Each number is 500 + 40 x the weight over its row's rms, rounded and kept within 0 to 999. Layers, rows and columns count from 0. Numbers have three digits each. The size before them is the row's rms in percent of the matrix's.

# up: layer 5 MLP up, 384x192, rms 0.0473, rows 163-198, columns 0-191
# down: layer 5 MLP down (transposed), 384x192, rms 0.0303, rows 163-198, columns 0-191
up163 102:493511508431510371523458496498480507476458484500518473569498492469527451448475480468513435505480539471395540497580560527462518485495475431512555507540396494560452469492450463489431449449540418469531435520497546528510532470427484446510477459455505460490489465486462485483515492514501519526523501503451536496542524605524510527534478464501523481468507534441496590523510486443566531454504536545486512535454433537503536451491531477479481501448494561452477544566552478466521550494447476552599534514520550468568524522539489409543510505524533461495567460520574484563541506498528471485
down163 102:437464457492490459448439524422520476563527412490418543480504464525536506499518472471550503570450469531495511597529594447499497524517504487528494533556491518494436482541533555461444482560434583519506512522524548535541492448554467504480518479518456430569512484523527444434555500520446481501430485425474495519493457514515593482450447469519512454540533466499528514495414443496521541591485504551460534493430488475489507468538543564455465462547467487410515527510482470543463510526539517552508499563480495529563548494516509497493506486455522510542440485543530499469456511427523589505
up164 109:428504511509516491479489537471508498490491484565533446530463474482497481454492523457448485534494489541467545480429475429485460454557492453467557528470544553481507486516554507454581506517410464516521496549423566493488448486490485513491531506481516526460491552523499545450538513425486454432452617526411504539467602568500477520512509533527532522541428495518560409489459530445552465547513501485467447625479510492496445536479497470569553569490538444490432559493535507519539507572472481515540482526477544551575505580501525474526535525492548506526524483520484465493535477573506477499
down164 107:445541492487472516520465488514488528461491545566435522575538496447560538469560544546420548563488553498489549491435486512464532500463478506413455479510529520426451514532467507538504482463484465532550412478424466540590485552558481499439531483517473442503495523434577492451451548468516534477466480471523491517549544497483374503432491519540446504508521483459457565483531535529544569550442508491501492550518496520483556481500448501453548446478513496515484436469466486545460546525476537515540494530507447473488510521452476575524494567531500469557434557529464570494529433549442515490
up165 107:436517459456497520507509466440504462404471501504477486535531456544491519461442507511521412506492533479513488569549500496483471473465450470470511534497537497423522554523522541536436417450496509591539482493447505459480444494483466541506514467488448446531500514481500419566448565544544478494463483539478493521522393539530511500579521455561534489509463500501554493517453516502474482560515402473498472498484482550469463451538467459545513452551423502456522554544443548476544508597492543502428557449446517471524507514447490496514545561502611498494470495471534515521449496536589471444
down165 102:520451536464468566532536474579500424487453504531543548513525490547502477536532458537522445497508563479458470549478473450541495471456477522530468391562509428486523432481476503482482468494509496522483538553432493511532441498422590469472525475545568407537543515480539507518521489563440449539485523507516510515470562428467444468460461559511517547499522522542607528481497400522504484498479511524478575564532593487486556454521543499466465494492484588489575483468503468436512520495499459500467480497440469484572509498508486421470468531508543506527524452493449465460496562536474447526
up166 102:558551551479421433510420528514468583511521415573491515544523502475487539490463419440527488495437482504439464526490487555420500503471416491544525529460558468525497498517501522468526451528488538455563406512462466430475456495466567469475485481483495517527436509544493530452497452543473541438514478542535506511533471472556427538496533453557483437505469508521524520546523495563403533516475512486511464555470506465481598430505463452568457561493508504448539501590477530457500494526519532516559481462474442538578495545511525545559532570482481512498505476508512494549451490510549506486
down166 096:601532535460486522419475488548456428516482480475480460549467463555504548564539508431468491539543464573514468480520494464506479474494522531500453455530459465470522481438439451523532514521532516532414502498577489521447479531484499545517473544585476508515536521443538501471566495593469440500443582465511477542525528525487477555440483579490544523464501546435554490435546539495472494405436581511538554467511572540484474549503513523494476513499412533546500508504499445458473565469522468537458483477473412484487464508495506558425516501521544594457498461518494534517497505494469466486
up167 105:447554498434462512504575528481414501518472514561443508491500526482492468449571444489539518499551469464510526524483559539478526494477470527552439469458481492479487481506525502464468467406483525498510522522492537477435494468499562519557592528515497459470466501499493531480466519523549487522515512581476442558558491484561510533545535544429476522548476596558490607484479487489463524415504442464420526420444481550511522445434511453514384502538500546482560479528452528456490516509517493501447415492471506497492476598474431518543546501522558464471492475550577481491533485476514513526
down167 114:532459534521467560514489487532529500578574527551571501491479510538537465466544542501496501499520580477486507482493478479512507527473582384441514431504534525424471472569487489422504486478511517475540491460438516541513514500471518551500459537545527474533520535405477499505451532564532514510432505438562457544510513475398547515484461548497456425410510527539517512545529533516532490428423512493480423489457464507506479504471455428570510484542532504495502462445433532506574533481442489534495529449552522596442517482513514424526483508553510513534483552449490550484529441465498545508
up168 082:518511493495480499456462451479478500488441490473504488445511485529519516472577535497445580513418557546550514494387502519500430507481516596520482517591498416477570479539512507492536440482484502497487503556532463500489378533505512470551464503573470528523483478554485475459554471507487531539472443527514520471567533544547479533555534545519479467508497479473430553493472484511499432376475522502526495543522482465519569501404525536494495439450497529501450487501507449534488550495520413447474574534465517526512518408473480522485533472552553489532507546457485435543533465475516517577
down168 091:486546481499478473588542494493491515509557491488484489545554540474473457531488490439433530547520476533503491520484468512566501530407512484486527553473474498447536460453519443557459392511465470489615471481461475496493533503472423530430563448455525531497544503432551473522440563543544521430496512482546506541524488483511548485506489499507522554434451500509511443531460544493565551536534495513445469508479432509445456511536417573487501444499529534530502478490502392545535567550508462534491519522517540468431502502476527516434477542504461505551493484546556580449437568503534425494
up169 110:583479480490529494559465513508514504512378524509529504464482554523450475554474519484490549498480475499516456537433494542495468424503517495490440511423542507468532531436471508491472462549529543497538474588478561505503554513470467550513498477487511564525418463456429480476489492534541458464473528533425570509525463553526468533548553505523448476459463509506533447591436471486533510481526450500483511524505472603590529531481467526482483535557487531440500564539523519514448570517435479446478475532519502526538527545546407423478515602545573466516556489508471518497531488441452516481
down169 115:517520579547549502488488527395523538508504458535476512521486453482523500482480444483492545442458594493542509470471534479442496510486494470459537477510516464478527483516567568541556454534530536471490506398498479431537535498476532542459451499537590467511589476480505438567509473538454500527409470508479580500498537461490480477564474454563513501459495467491490522458495486475542520463500563552553508438459478561517441521399448506519583496496445437447541484569466523521554465512447535466460515413516512518433495502485500587504475492481517493508514528466509513508576460570430523544
up170 108:487470454560500510548507570552581517524520520504473457551501500572538486458553504504501447491478474493565562548458466481394425500550459488482454481410528510501471601450514557456572481487570496481506421484479502557539413534501523504480461563532484525498447474485476480491480432495458450492517569558455434536536519505509494525568477502504446506561472504503519490516447463499520454472539477515495480539505484526518491521478503470468449564440527567504509533506523515530480539518449380490445447449561514450534481477535487450558486525504509487579537433476510436545491529434543461556
down170 104:512543494544515508474517498475528459467492519508476492455464499562533507470476568468556405399468493393580516473500431530448508544476521470469537610483492448448475507507575519514508545539497562446447528524486543518475538555538487494490591558553526515449455520520446517487491507444469396531511485524387501512498522567505506483500493492538474485560464521493474463453508504433597523539463557539540491496514520528519509477495599504449528507518520477526487488533500456443476488522539471517503459457483497560472472441577482517423536546500500504443427475466460498553477476553521428499
up171 101:489514413463464501561507576474380508525440518521469471488549531501502433485517527434504489442519516463469558521496501544415485488509502497520378484505484547420474455513548552494531516509486564523507482442540535485581505451509578484517497538558472518513530544482521541515448530493516504460502480474491445487490501487475482522519533534532425555489470502446464484499553554468513537496482467446518531436419436471494462455479507530509598523461478546471504568496545525459420486549500485520516513558495533519522491488542414399456586514553519479506490457544529534535398436502472490465
down171 106:530459441512466482529549502480527515569507419473575502494444550544512498511477477478467448502497496490503485506501557444512566517489447479507582501511500508509511504512521474551458462491513499469530485536441489490487507498519471484484439514398522477530454452520517492535542543519537515429585472523545518568520463523479555576448497477517434540547514444520527399488475510442478542473517542553488456567417465527564553507515577473454526497550450497405458383449524495555514428401482527480457530510518393551457517449573529550520470489501528544554499514511460492473536514484495508483
up172 119:507512489444541486490479499510442492482532519520565446466464485551408535519517466545561449508539457493501517547475507477491473479563547471534472483443529475426493556458515480513528501567508470518488452553547468527518493532432523477512468507530498480475464464503536528537570510516491500497445459499412505525580565416481435499549398494514487502493583471439466490550423574495516478550554508503472568521423476510544483498423484466541430474564537565503480496499550522425457507487464531497438540589453510507531513533498535538574611503467490445498531519562522507554546462447485529513
down172 117:545553495429477499482498491499510446553452482562477495475515424485488507459516449454464520589512495504490519496533465540473501474503411586571441528542528490465417551497493523453505558506471463481554481467484488497437546472478432511473528563510425459470507484516544446470532469499482590542441416509545459571579543474565509570550511499509489517529451513452505497539478492496492491438587491459506512546475496441494477509488530531495485474572470515482537567407463550460503511503492511493548478532523544585438516494457563476478569470515471419464489488526466499505526519572601548494
up173 097:554561414520475482530548457518526483497414523530507526537501494534438519529481475502476510558542555524572533460430440536534439504485545553504512491500534465520462513542530486481502476436503477483458469485494427417574477430470476553551527547534482521446370483535507463505535495442474459455571510460474513531529536423582510519569538526497499451515481458463502482570545504490536443516492493519502498546481514538519548500516482454521540465503497522570477479571481475473553484471516450510526490519517559559483523512492486505532538521432538540443503469505473529500392618549590450514
down173 099:487580494566457493542425527540518571488514531484520509511506483518458534572490439484482520466455479462506465531507555504476445544583534538534488567491473464475485513455537537527483500456510512495451449532517561522554516554532485499521487499474555557468563503599525443437423502492444484539449499515469502451538519446434517422561444475548496511467479479553535487517452532526459441384533514510493541466569483505527469509492476541449462508575468450534507495485439515493410486477460519476419457481515512515486519486518519595487543531515516565439444516494415407551541503522540462487
up174 096:510509455465457483467501559456477402507502451444530458482481471542475472437497515488503526518487480514527452481499524514438517498514453547474520484477538472444516534531555467448533546511536462522559479494520396490524452546461567477541532552446469488538582528473518502572524499556503461508497486441557526483537507608468511460538494545519470456573587532526560554481516514518450539524519552467481465543522501540480526441433456533573534563439450530496529562500493539497466483514477448479467536421457511580500429579546595448544441530491508471481488512498575474537442487486456472487
down174 091:455530447527516536529452505455488455556448541440489556559450480542479480495521498498567467536471533487471434452555557513493468531588525455488526500512426481572510541507552522547506486499602505471532502511507506445480465520430558559452508484466486501513563623519466504495582497549431507522473494478474455458383529452461509526538511504545518516514483576529468449521520449534483513449519502530512454489456557454516492505545464498486443445575446449479535460554524512492461454482469540438507486462507504558491530498488486483523386501531520506501544538513454542512563493439531510402
up175 103:561417547491473476533480535493454522490531478492457523490467441559477501429573475459446490465449558588506531548497568414481535422464518469494504467464456533533475475514496476484526480509435562504536522488524491497569537453455566495489497453561543515514496524459521503479555471503544561490488479519488470520503504416530474515520538473514551458513500478532479460533417526487459467484535459464438527416515499519438485541450466517506553423523450541489617551451603464536449454509469536576528525532549502518517526542484476567493529440472540488499551485557563490532463474580484564510
down175 104:469573509487514515466551462515528464464555563452534503463566574453510562527506447471513555544513488449517491479519484464479491541596472484524474516548575425560509463506487537544549511481534466451471454465471438547409487511526495562468415460529494546538538496510476505515528539482458522495485472537501553458416463473506543484500512512516442484567426450546512516552530466518507563532540496475495485562536490514544467566474535499399512462475572527462417495482426515401487472475529442487518480466585456555471463505453552473514549499495471483482531508441419441500508503508565514469
up176 101:482468382489367379532519573550508445477489472616505455437444450449442462576505487545472519515523471466484506482435540516470498474424512457470535470526500447504472488501538467506462534513508501534479446478486534510404508542493534476492405549486504483503520458577523561491479516432582399505512516552536527499551501555499545468482523500488515534489445467508547530572479486504525494453457447537544490542495488508504531526495517531514572496524476474480545531543465538490486515465500442446552518532536511556549463517504535466535501540458463452479532413462536490518525492474503484524
down176 092:483515510483495508458481459482487507425577600541496500574489450494479491470530508472536457538534483513494523486486491498531512511508562521442501487509577518497484478422517460565540539520523453553499586504537550511509514466438530533478541561483545604458538600526482543418482509466479462513481487511462496434496473454472449481509476489543530566516531497445548498447453503548492487459548442447496535510504505607558483522503509519540509433481489541472512525556516427458504468440448492459474472536449460442448499495510393529470488571557487430561448526520432469488543547474535573457
up177 098:560488459455504407486481504507496543557434451502456417488523500500574526518528505533513485485458515506504564600441498448477572475467520525523406440509485537527525519496510530459483433455458550493472467531485482500473534482507490500540497484445489572521475519491464571477490475387603486425552500417494482510531425441478529447487495459519449501469518516509494528448524454513549414487467547516520492552524497610479499498471502522540555587528483515500528471482491468451534524562502473468541415522554461542472459489538495479567485497489447499556562476560516521454437525449471483480
down177 097:494429484495492509503495596531494521487551479495472515495509511475517500496522471513512584469544559511459474535553502525525464466523487490493490496573473511464442484480413479486546522533601429515552544394488471578534486568484549457465513396496496451465589482478471531410489489522491519532457479460504410448471608426495457450536552575501550461483501555472490468581536453541510506480508467469506494464446471532532522503449516449442531455522516500519543480475552506495497432463458543460488485483494504508618502541523477501493534492519461544427491601526460492515494505520500482526
up178 095:527471469483480448442478551519501512418517450558505489491499475479488508481483506546601534541384507536454434484484537481444570521550522487610532488542571570435517544491480530438504473416423483473497496459501521507487422511542479481520493443536518481590542496489462498486478557495470528469535408460512486517536493423522519480458408467582483476592490539459527473552511456447468543468442497487457493516482486452468499461506477486528433550575514487436468505513486463493511506494454515472510481489449495456517520527495520491562534560473567464470524459559541526578521467499502564482
down178 086:532487552486542546515472394431513511507474595472494520501534517593534501518462548476477403556491532395481572445480486524514482466489504492548469454490496475456461487506452515492454472490487569508545580483523505441479447473532502526506514683493516541511504477514537552486428534485479475571508538533452490511518547511480486506494555516472469540491434475561495489478503531510490379507473432525440553538503479570481531478507478509511470457469482537496548542553475569453505514461433503486497489450474499486481498492473502510414525558475519467549509517484480518555541525448529553441
up179 095:526505561474453541565467528500492532551502441485499459503497587509453528544458427501529408534455489499508529470489504482503496521508469420463438478431450518563489501514527472443459530514508527573509536507466468520500457465517532496478581538468512475578389448501459467488532498517494500478532503570563510469459506516561480556514493546531512524512498478502479510490411516587528551466540477514442444468485484530530479524497529513555519475503457591549557544503542503543458488482447457443422474456531512550577554474492460448546486448433604445479469520406501498527555535525517516441
down179 087:484496533497536453486531508520459535533522519492601502504523507512490507478510600361494517488515516498542540411495535572491530506512519534600549503581529542496549466512508491578477512441547520527510459419517472449461472538520566508459497529542459478468531541459534550408510515525521473461488480398449497493434441501463480528422478533520463545419484496531483492517557454495532471562475498473505463565459428512500516538569500509495506564486456409478444437488479484476496472516520551405464456462510492501471539504489567564442478446493457529503508533525446497503542527491506489535
up180 102:486512468413483472480452473438527469490544531496479475537452466509511500504530479516511396422432509495479558522434573574519449493490500517539510502425452500487393500471528432438498482468555585508504473497471446486556456519516544460510496615554431523502470498471546456484472455509479510578590502515508486504475516478521465476560476485500472508579466504436520478478511484509528488565488445512465544491496504576465499419467481453535535444466432521473557482506556492475570532486429465465525534468495501494556519550516420521514532511476579440526556568491547531565477487491500509529
down180 101:467446560489485544469441579569480507508412481527502522447523499533446433496547578495558540514520483429533552530460548520508535412591512585543460473499500526532461521519453555480475477466485492502591478566430449552428527484467488508509552507489477462422525493463454518492555582535533520430464447541509438527559483546438514436496441495463478497539546428478508564526457516534483468560431542476446503538486534480461463483542534482517458514450504467534486511484485475568542519447516486514509512544467487458500512521502569490486517479533464492488512521449474442503455502550586452530
up181 097:450585450507503513555513543493448482498486560401462487652476481488492454511515496489477531532494458537462497450516508522449493489481483423502533466440515531415515564572510498529420462518502533578481489500450528518507488459463493514545507500541482545544488427566447474512549483567476470534504504459550529463511539496526431444541450572559453533576539497534426519552478496535512459445480493496494460502434479505459519538501475529543489464524500525506470496590477496460387521488551571525530523484523463478558482493476552496564520498463554535497536487545515474466535453435455528446
down181 105:515585468530492449489535444559447528572550496477552487458523553466571579495490456490536542569486501482550533450449428519484512484429469496548522415516532477457523459512463541473514543495501501545516544557502458489468420527526411467493499527471576511527537536438506476578507514533528543488512423567502530560477431564440488511490475506492502475475498476480542418526537439495490539470497585514432519461525473506549450573496522471491481487499502422459565483465536445468581554475472425481474480463541517438475494522507531512504470513537486427487537543468470532488539499552590497484
up182 097:500536481439501476514541449496502477503488481479468478486482510543434495484545542451474501480506547551487470541531525461495550441498538447448483476584468503430576458489586480451489481532558563548550496566426516472550492470478478503479534541488439527545548497450516548514480539524567508543561497496495410394515569501461488433535470445465541522528518529533516466499493474495549447499567535525539535494402499470469502462485478459492512473500452570443508496450496526481502497499541520511501591529504502520479480501509480441554541540457569519500498510501628409478413504536563547421
down182 102:565466521533513507577489585480491412543541497500493511502439497440440524488527456489555519524505532457530468509448509508513440502544429521559449536481525564589411584487437483535542487455562486493543418461510471454523495532475577543465477504485465484497440477442483480504471505533485538486478524533509547537474510492508412472441451495572466512534484490483502559506450442463574537507495507457469420505503443503462425471508556548468486481472540507527484542469436568538530500452522512492500521550598562566551440528526528531543479458486508432499498434520483510502485532506456453575
up183 101:520532503491509463496536528436622546528490526457445478491544477582506466531543467595511467514498529429442549568421554484555448500487518483456526469504512502473494470481526482513554470466485500494533508578424470508547501524503512491591494499375542520531446521483432456530475498518514442512513509563466459561473528521475443385569498494503514499556436515466463515516482545498540409508517514506476446478493501468571515464515461493502441513460473534535471490439479447570485517474475482551554478473492453478492514527607507495440458534495520413558513498496520528526450453549512533487
down183 103:443540486496501466458424518537509540619440533508490527489520451548456478492490576471446540463483573483545427549511494505490537464461497519482536399533488517484471543559456559507487561479479517460546534488540617506484508448486524535466443488454528406503582477510547447548526618551506501493456506526441543445534457511465492506492474516434575484421535495450553526463461555488489522508574507508578491507495474489450495490490504518458500433501516447472501507538466517502440503487513512495421542479510506424518529514455534555482460501481519501444533505547471462513453511578515509558
up184 106:584479541524432443482517473514474545529439429515566507451480506528519463524473527504504487544456553500447549450457499497486486541509491519546486506472477560467515494515518458505506478494479513547481479522482534470511457498535406531496548515595488529540461503558416513463490498545576473518544491509487501455475548568506502473469501449593531596449549506446487529544518499452488454481476490497542450529530450513524456479482609449509526512522537525537544493482446541552611520481431428459523562565485516477592491532602479511512546480439512422502445427497558508522548496478530507476
down184 106:504459458463546501496520422457510535472571493514473556536457497499503515476510582534469493538518483459484434517437450576487542521558496491493517469531407409523442463482506538450492529462550526431508555454500562553474538432513423539526502532483505618458447453495510508520476497577537465479512535436526505517499503544472535450479522444515517526516482497582545515496510432471478440553554424549428459437477535513570487561484500473510486612551530508494491582480504518463499474503492490522570527505525535508525552514515533411473474507439472491490486496512510430530451503428456498504
up185 099:518513465453528502538447518482553486393450511535478532543482422538541496541504417518533455552505458498433533528515501494458544507436402545501523453515532511473516493587493496543499522517477549559459470487507464479562479596511529547434503519513428459520452414481503510468459552533531484449466460494477511589553507500551556436429544483539531505435503466547503533512476576463455531518475489544445501509482504419425530508510511487534549493480490502492537440476491544505441419460467522563535544560457547550568563518480518509524509538454548505488473412516483466528491465513556496493
down185 105:492430509560461543528502514473505462459568469512549445433543517494487546552474459491530463454526491509564538493515585538476473528566487556484495480468470419518468519500517456468537517438489492489435513538523555521523425493541460497545456482472462477499544557525460505399529480542445532532509446460519538540542457558478500538493480488481577573547512521544470482480451415554458514525608491484488541473514498548459515480538423572466489528483545536502559481478501533471517533564496542497427394448531447499526485425474455460526542516424492509493525541498477448487465516456484559419
up186 100:518531559451543494513516488460566438429464525500509477496552511561454501472480497491521459477480549473510503511536521498502545478512513565564475514525527509520499497435425525481524513459499526459487552539539403509542496476497542477478527525498528552490478453522510473533544431429511549435511454519480491552560568504473418501505467542521444529488435440505480486543476458534530500513577434523491524572520462490569516396472471469481454414465443547522530493547463487462502540487425548604502516506450467453576505462563579526478457492483493459476534439573575532487508515448544417533
down186 090:505497470488531488485527470517520471511545572507531404431507467489536510448512444452511564487526506511501445470446446616522590537520525473597561479607477507490550423469486570444512488545490514475528492552523573460483479429585464525458555476444534502447463508463469489470503462476516498534512482490443531495554463549476550499500496472548494535517497514527504504417462503474510443483515485552541441500515491407569534429501462560488474565511514512506422525414446504557591462490514493466531463499487459505430484502548553542520492490542497423566499511489489502516477510458488499488
up187 101:512497520569518456494517509495462521540469487525564528550520504576504482459501443539529475517564539497492637465472455486501440480519542466530555532441495545501526576533542528460554484465441534513512517526516514520531510491512461537512467445474444447551501534496453569434519488451500502404426492511542493543522581453520487429518505559490516533543528455492520452501498529500573472421512509604459472471476420470454581515486513480504469489496489542446442502519507390486483519550464544551457490437504500601529518518429526504543496524490469498454475472543451451485560549517498501442
down187 104:494510487526591501533513486431455557485445523489548507506508518479553475532552527502580509521477493445514516469472519490503428473531500486543526564562498459490510481497539574401489453445438464440481524505457516456518515477522463482461501449478585561507563517507471459497448481566494465494390536496546533516512522467570490541551552499519529415545449507513499472458467515461571494567535530436547408540479489481525495548509435386457534480493446521467508509444528520554478543468565556445434500466510513495509483520512541468457481516531595474475456526544501547537467477456535539444
up188 100:495470515443539555523537510464496456490421490512494458576461514550543528572436435464504428489510522503465527464479543505462468477467494494482426486503509532495551446536511543473419444478511526516473522504537536506507461471488515498591533471493497518501520496566594524500510539502511534518505464524437497484516467585539549477556515503496495546507474457460469476539455497575493466440480559529578510568468461541453443471471526525513468494479481506521505454441474569537414442531460494508440486539477495481479501510544438524584487472424557511578478485488538433491586590567492621519
down188 099:525502521483491541451472526555500484515570542539543478558496457500530513485509554429522488495551552521543476526520475480447470580487501502515490507480504450491486501500415512472497491484501393494509455482535486518567491568524591509509508520518467413401479452419573499484487493490510524501444542494537534465421489418506455495490446556461517507512556482483556529537459564457509597539420457476458524529515566516416442544515508508545531528526507454569501491559485474417577461453493473526514523393513443489470478434531500506498493498531420550492442493524515538507490490566500508556
up189 099:505508426586491480537503529450483424512501481531432466436445438484488495525516476522473420503491504511475496609545464464536525495536498523510482474439442403510477513480555546505462470571529539566509478467538539513433475479493526543446472522459474537541495488513524454458499564455516444461572607521533519437520514524556504558577462547519482448503513491462509460447483497489519465501611561456490490477481495497507489457538427505556539545440477500459498512507513452456438507489515522483506526542488503477477495499457459530547540562439482499511431516425565429542587485449495527558
down189 100:451468462543426488490558373516486561468472565531444453515484503508521466494513480443488531480533400529556428538489492537484462544475476555505528405494511457475516430440406503502480537464494494468463506517491526557465482528470529511497531494459551547452489513491526528544458515472503473464492431510427542485506529459462528482508484472511544560485449593577560562502515503486457436488507554506508523525507533521529535489515467565514495487495462510586392445459550468532522467463506506506527520467488477551521473503599498512432524508504541578505525492457551484554495545596537483565
up190 108:496497477413489518534547562523480466521449491461477414421552484524451504555521510465459516431519530459471496505459488536434515426496551438495422484445531575466475568533532525491526488543493536567535432629535437456491480555518551470481495503529494429463382473562539513524558604485549503446411512531462461549564530468546501475497445515508481440501501484560489523476520518462504484471501481522484531527448521508421480504479525559510510489533518481522487494557515463499515459511445518494537538512501510539521511522535535512517486487587541448510534506532564476500430424463500456526
down190 124:483448464479496516518477546501514469420481521524454541609540384454476472556513430458511472431520526518508503553527529504550502493464454525476557570483454495540504466452464458594547565498493557500502575461501556559527440459479503497523562454477500482535506559416500498478484443441485558582458496508510519515515466512556473481582496541455481474483496480480492514499473520506454453541521469486524527530453424466522493428537449512431482480560534519535487461522507430520440416457530549566550521491533504546474471579494444560484491481476503505491445482551452463551500560487487556527
up191 090:492497412472497520488484494542520472493478495499488477525491474415470505519555480503592537481486528427513503518482444476479411495517479538541399549481517517487463522495532573543492467509460514487548463540518569447498485497551558436504452498454563492480499493521472496498533487507541451479536454444540523525544499482553475441518484448621439428487597480521466521435487481527462429460508506549490463457519494552588508495473511449485427514463476513530540559547526542547591528470482487530545566491454465495487420403503475493458560491504398494491525476525407502477452499508496542489
down191 102:499526540480504472493411488532537515503477472560515526456504504574496525510479530487528431531500530547451524442534474555461538547522515442432447486408436476427485488532477495524533487454503438537476490477465469569526495543437426495488523466532425470607462519430531523450558488459484486514485509525529427530510501509466509579491447509446486481562434419516546464574532548475495510544461428481450496531468467540482487502538482504490383533489548559558484506499456506502513475539535552466436535454485507503513510566513537541566503498516481508444508504504572586511539487579548511555
up192 097:571520548504461507528528432430512568493536503477448512452431483512532467577509485475482480514477473458451497601493523500511560567499429484591430494504478488479487541497544473459476511533502499550477514496580448527441441503439505510560574560491498443493446468488430509479492551507521540528543506489480485527503508537533524479570507537489475514532496444482476556530489460499549533507510519453540439505502450496479514561470503481488448473517511548513541475478511514413566575507520424496520524490522523504569531506494546460507587551405543585473447469471525478508525550434607501400
down192 102:481498554532543525625453504529492515481529489582508580476522547576461490447525502450495466494490532498502507442559463523512491441506451530529517496467499459476560478422428496457470471516578480504493457528520448473505457488507448506550508555487420490464461492435542513512455457452486497456506458479489503447493495465543524514548483514464449530518513573501510484474510485564545545546539531538530576521467456376532554465442501503473550538455428561583426526447521521509515518446410542491520495488477464517516493538464527525507581474525400551518479569513488505500480546498511447435
up193 102:449513497599437554475451486462458461390521520489477537552471473519499576604503453505519512493447474546446527460539503508490474438471466482566404544447539456427510515456499565512525469486390486571535427465433429538537511433524521527507531525533535550462525495550453470482502472512427511557536497506477461484494462479506452460481534539545403474513559527511554493526414577464526518492514525543475527530473465453475510487499505466507512493520454489452516503512568520495556523525511568495495512540491470543515514541462469507603466466534457518413503475521511525533480482511508527459
down193 104:457446504477526518507507561493481513488512455417541494470504540547439490576415547524446532545532485506511536492486550518563446452507445527506517503526487481529509515551489478503526506481539564452486489516527543548507533424484418557476454523523447493572540505507522520457468480530504522477471564476527520565518497489510478516578563518513575522467483445453540513566488440621433430475529471493479554493517501485472502518481511555516502457511570457523554525471530426453465521486436443574503419517475515429510563438456401479489506525458493416539476538569457493480509470426463543505
up194 098:528570512492502480532504529465513504484548495477508463502514492512414445518390484510495488505547488548560499569476605526461472519495472500553505468471431541502519519543500440500491451514424478585428530568552460500471476558459473486607495543526514436445474416489545441457477464540500522455474441440546457506509476481471474482456468503477490521516473531506475532530447542514464451549484470539459537588465433470513579456473459472488479570557513483457479537568488502443433478473425534564464509543469519498413529501496473536495525490571485468537512456470478461554519542474493562531
down194 095:520468497481481541445537548525557462551466508491538581493511476482431466433502479446511615495472514482396460482463431497562515542466558546449484556533532519557534467513501491474503524492551401473525524472461460582470556458509503455488549538439475485425480477512532525482486481554464450513556485525532455485556548431550525498482543528471459453537504539459492538448432529467473556578509509482484465501469568529452468539531578520524472523474488481471548479462490479481533496521522439500541455401503483498437512552499510548501444439461470514520544570454495511560561545552463503539
up195 103:502481457446515460431543468448535482457458499481411508489540498510453523485495452511506540497573435539513446523494493424446522500594483510503464519516462502450550576483508500514560477550549537528527512507535521551501583452435547492509530477551478464446506517542583578496518460475522479498515456546558495495521400530508490431587480514453496519500540499424456444501447503489467613561549546459452473512559492531505496465503450497491578486520526468432521514458548470474429487525490490564523506604498481473483459523499543540530511520487497501525440508512559431533562569509534537514
down195 104:582414535495470464481507501538489547488481478500545510438455505470521491494462506504493477480517534464535487554471556525502453474477483505527543421518471528475490472535423509552470481573527435475560485552557503493470497472526486487493454478550448527490491467513492501489538493475501550415528554567543466507493522423510472549521567421510522540509558480404491571491569459524459463455506473457467526450492502547483481461624510563558538473530553547487476462400514421502540492477507511548511498463536417446513521566562542487505504471454508552522559416439501439461453520528504550553
up196 096:494492501496477490524464529473497437561488520567512488531496467437474418479472484491453519551529532489512451459526545506440481535553460522518447482454511481498498544516503520482545510492469562508500530532488492509540495548525477472484499556527521444466524544498587471420481473537526504454477463494485423580562577527466462475486528530578424522520508554543562599526495429498500485490515440544511365569496433583500501460485532479462511456465480491506517556556450486563539510552526599526482522484511514558550526451496460524504480472439524477448482492568559514598516545523487587515
down196 087:525501516496530466441500515517557476534402493482462516558490404510492531485583463525534561536465511490549558479511468491465523498418482434517478573445545516363462495484507528494477483564498475487545500563484565407526500486431466520465526462489515514529588408547528545516504447436545532498475511514484478488403489499545503492465491572473577485489503488409499547482520599481527489508492513483414458449483462484523503479566489589496512544540497432538539503553462499544487477486509536505475516458475544511476481508564437484541456504494543490552533492480567517485539453524522488523
up197 106:532517505535497496496529544502497477439487522515518458502448488477498472480529410496497484487497506459528548561518516451427499504456495498566474518519486532516521497478590510517452520408412555480540551587475503526399525485449524502525505543459460504501489503485474465460465532478467508484507514531497541489508467534509490388571503548540528533472479514434579447520465531449475561494523511532495470544522454497445518474459541573541447490539538548507488537487484530521539440579449462455498584450480475479535509512534519473641496544463609468524494378467474506530489479522561498438
down197 105:525546510435535540508548444560506467529529522495473532510570473535525470530481478511570441464552482487520530475504505511456590563416508517545520448551472503474532524514531518536511546476528507462505495521513454534526562473504435533530544464463484508527528487589522509598497514477468434389535414561469497514466473510516477493573488435520533423422478474546480474446519478457408488548521467525489513475470484461500461484520613516499460533519561573474475532504477586446509497458469492479485508452497506481566537425526543403470508543510502497478478427543422521468451524483484478500
up198 101:477515516482475514511513504432481478470435574542541448512460483521472474474495493516416535501483508482537481468528491505492484510472477483441479550442507495466574549467544503480455532517443525606525572534434425542512466468472504518581505476509491465498465525479457466456585506482491502468531493464515548532540579573515462506611495576511521497575458462526538541488509516537534500436412450500554472557544494523569542544519499535475420499552496572508598487545561575478563505462513507459486544485474468520466525584511474472542463560482533514449475503504450480504517472551450524419
down198 095:462470519501506470464498512454535543485502460474431618503463554510517442480531438542478483476457476491482495578496509517541517449558510583535494431519482472538487542520469520494485463562542443434560493510466478522437450522490448378380498517500538508562526546498511547437444511528498512493479485512550520521442438446532513490468581476457470525508496468471535500567554554514466443489545515544513558476538591446478539515496505471444518526464522514495475569500562493466465437474495495475477520485506519403544559514516474458529511525542569403527507529519458521510535507440521570505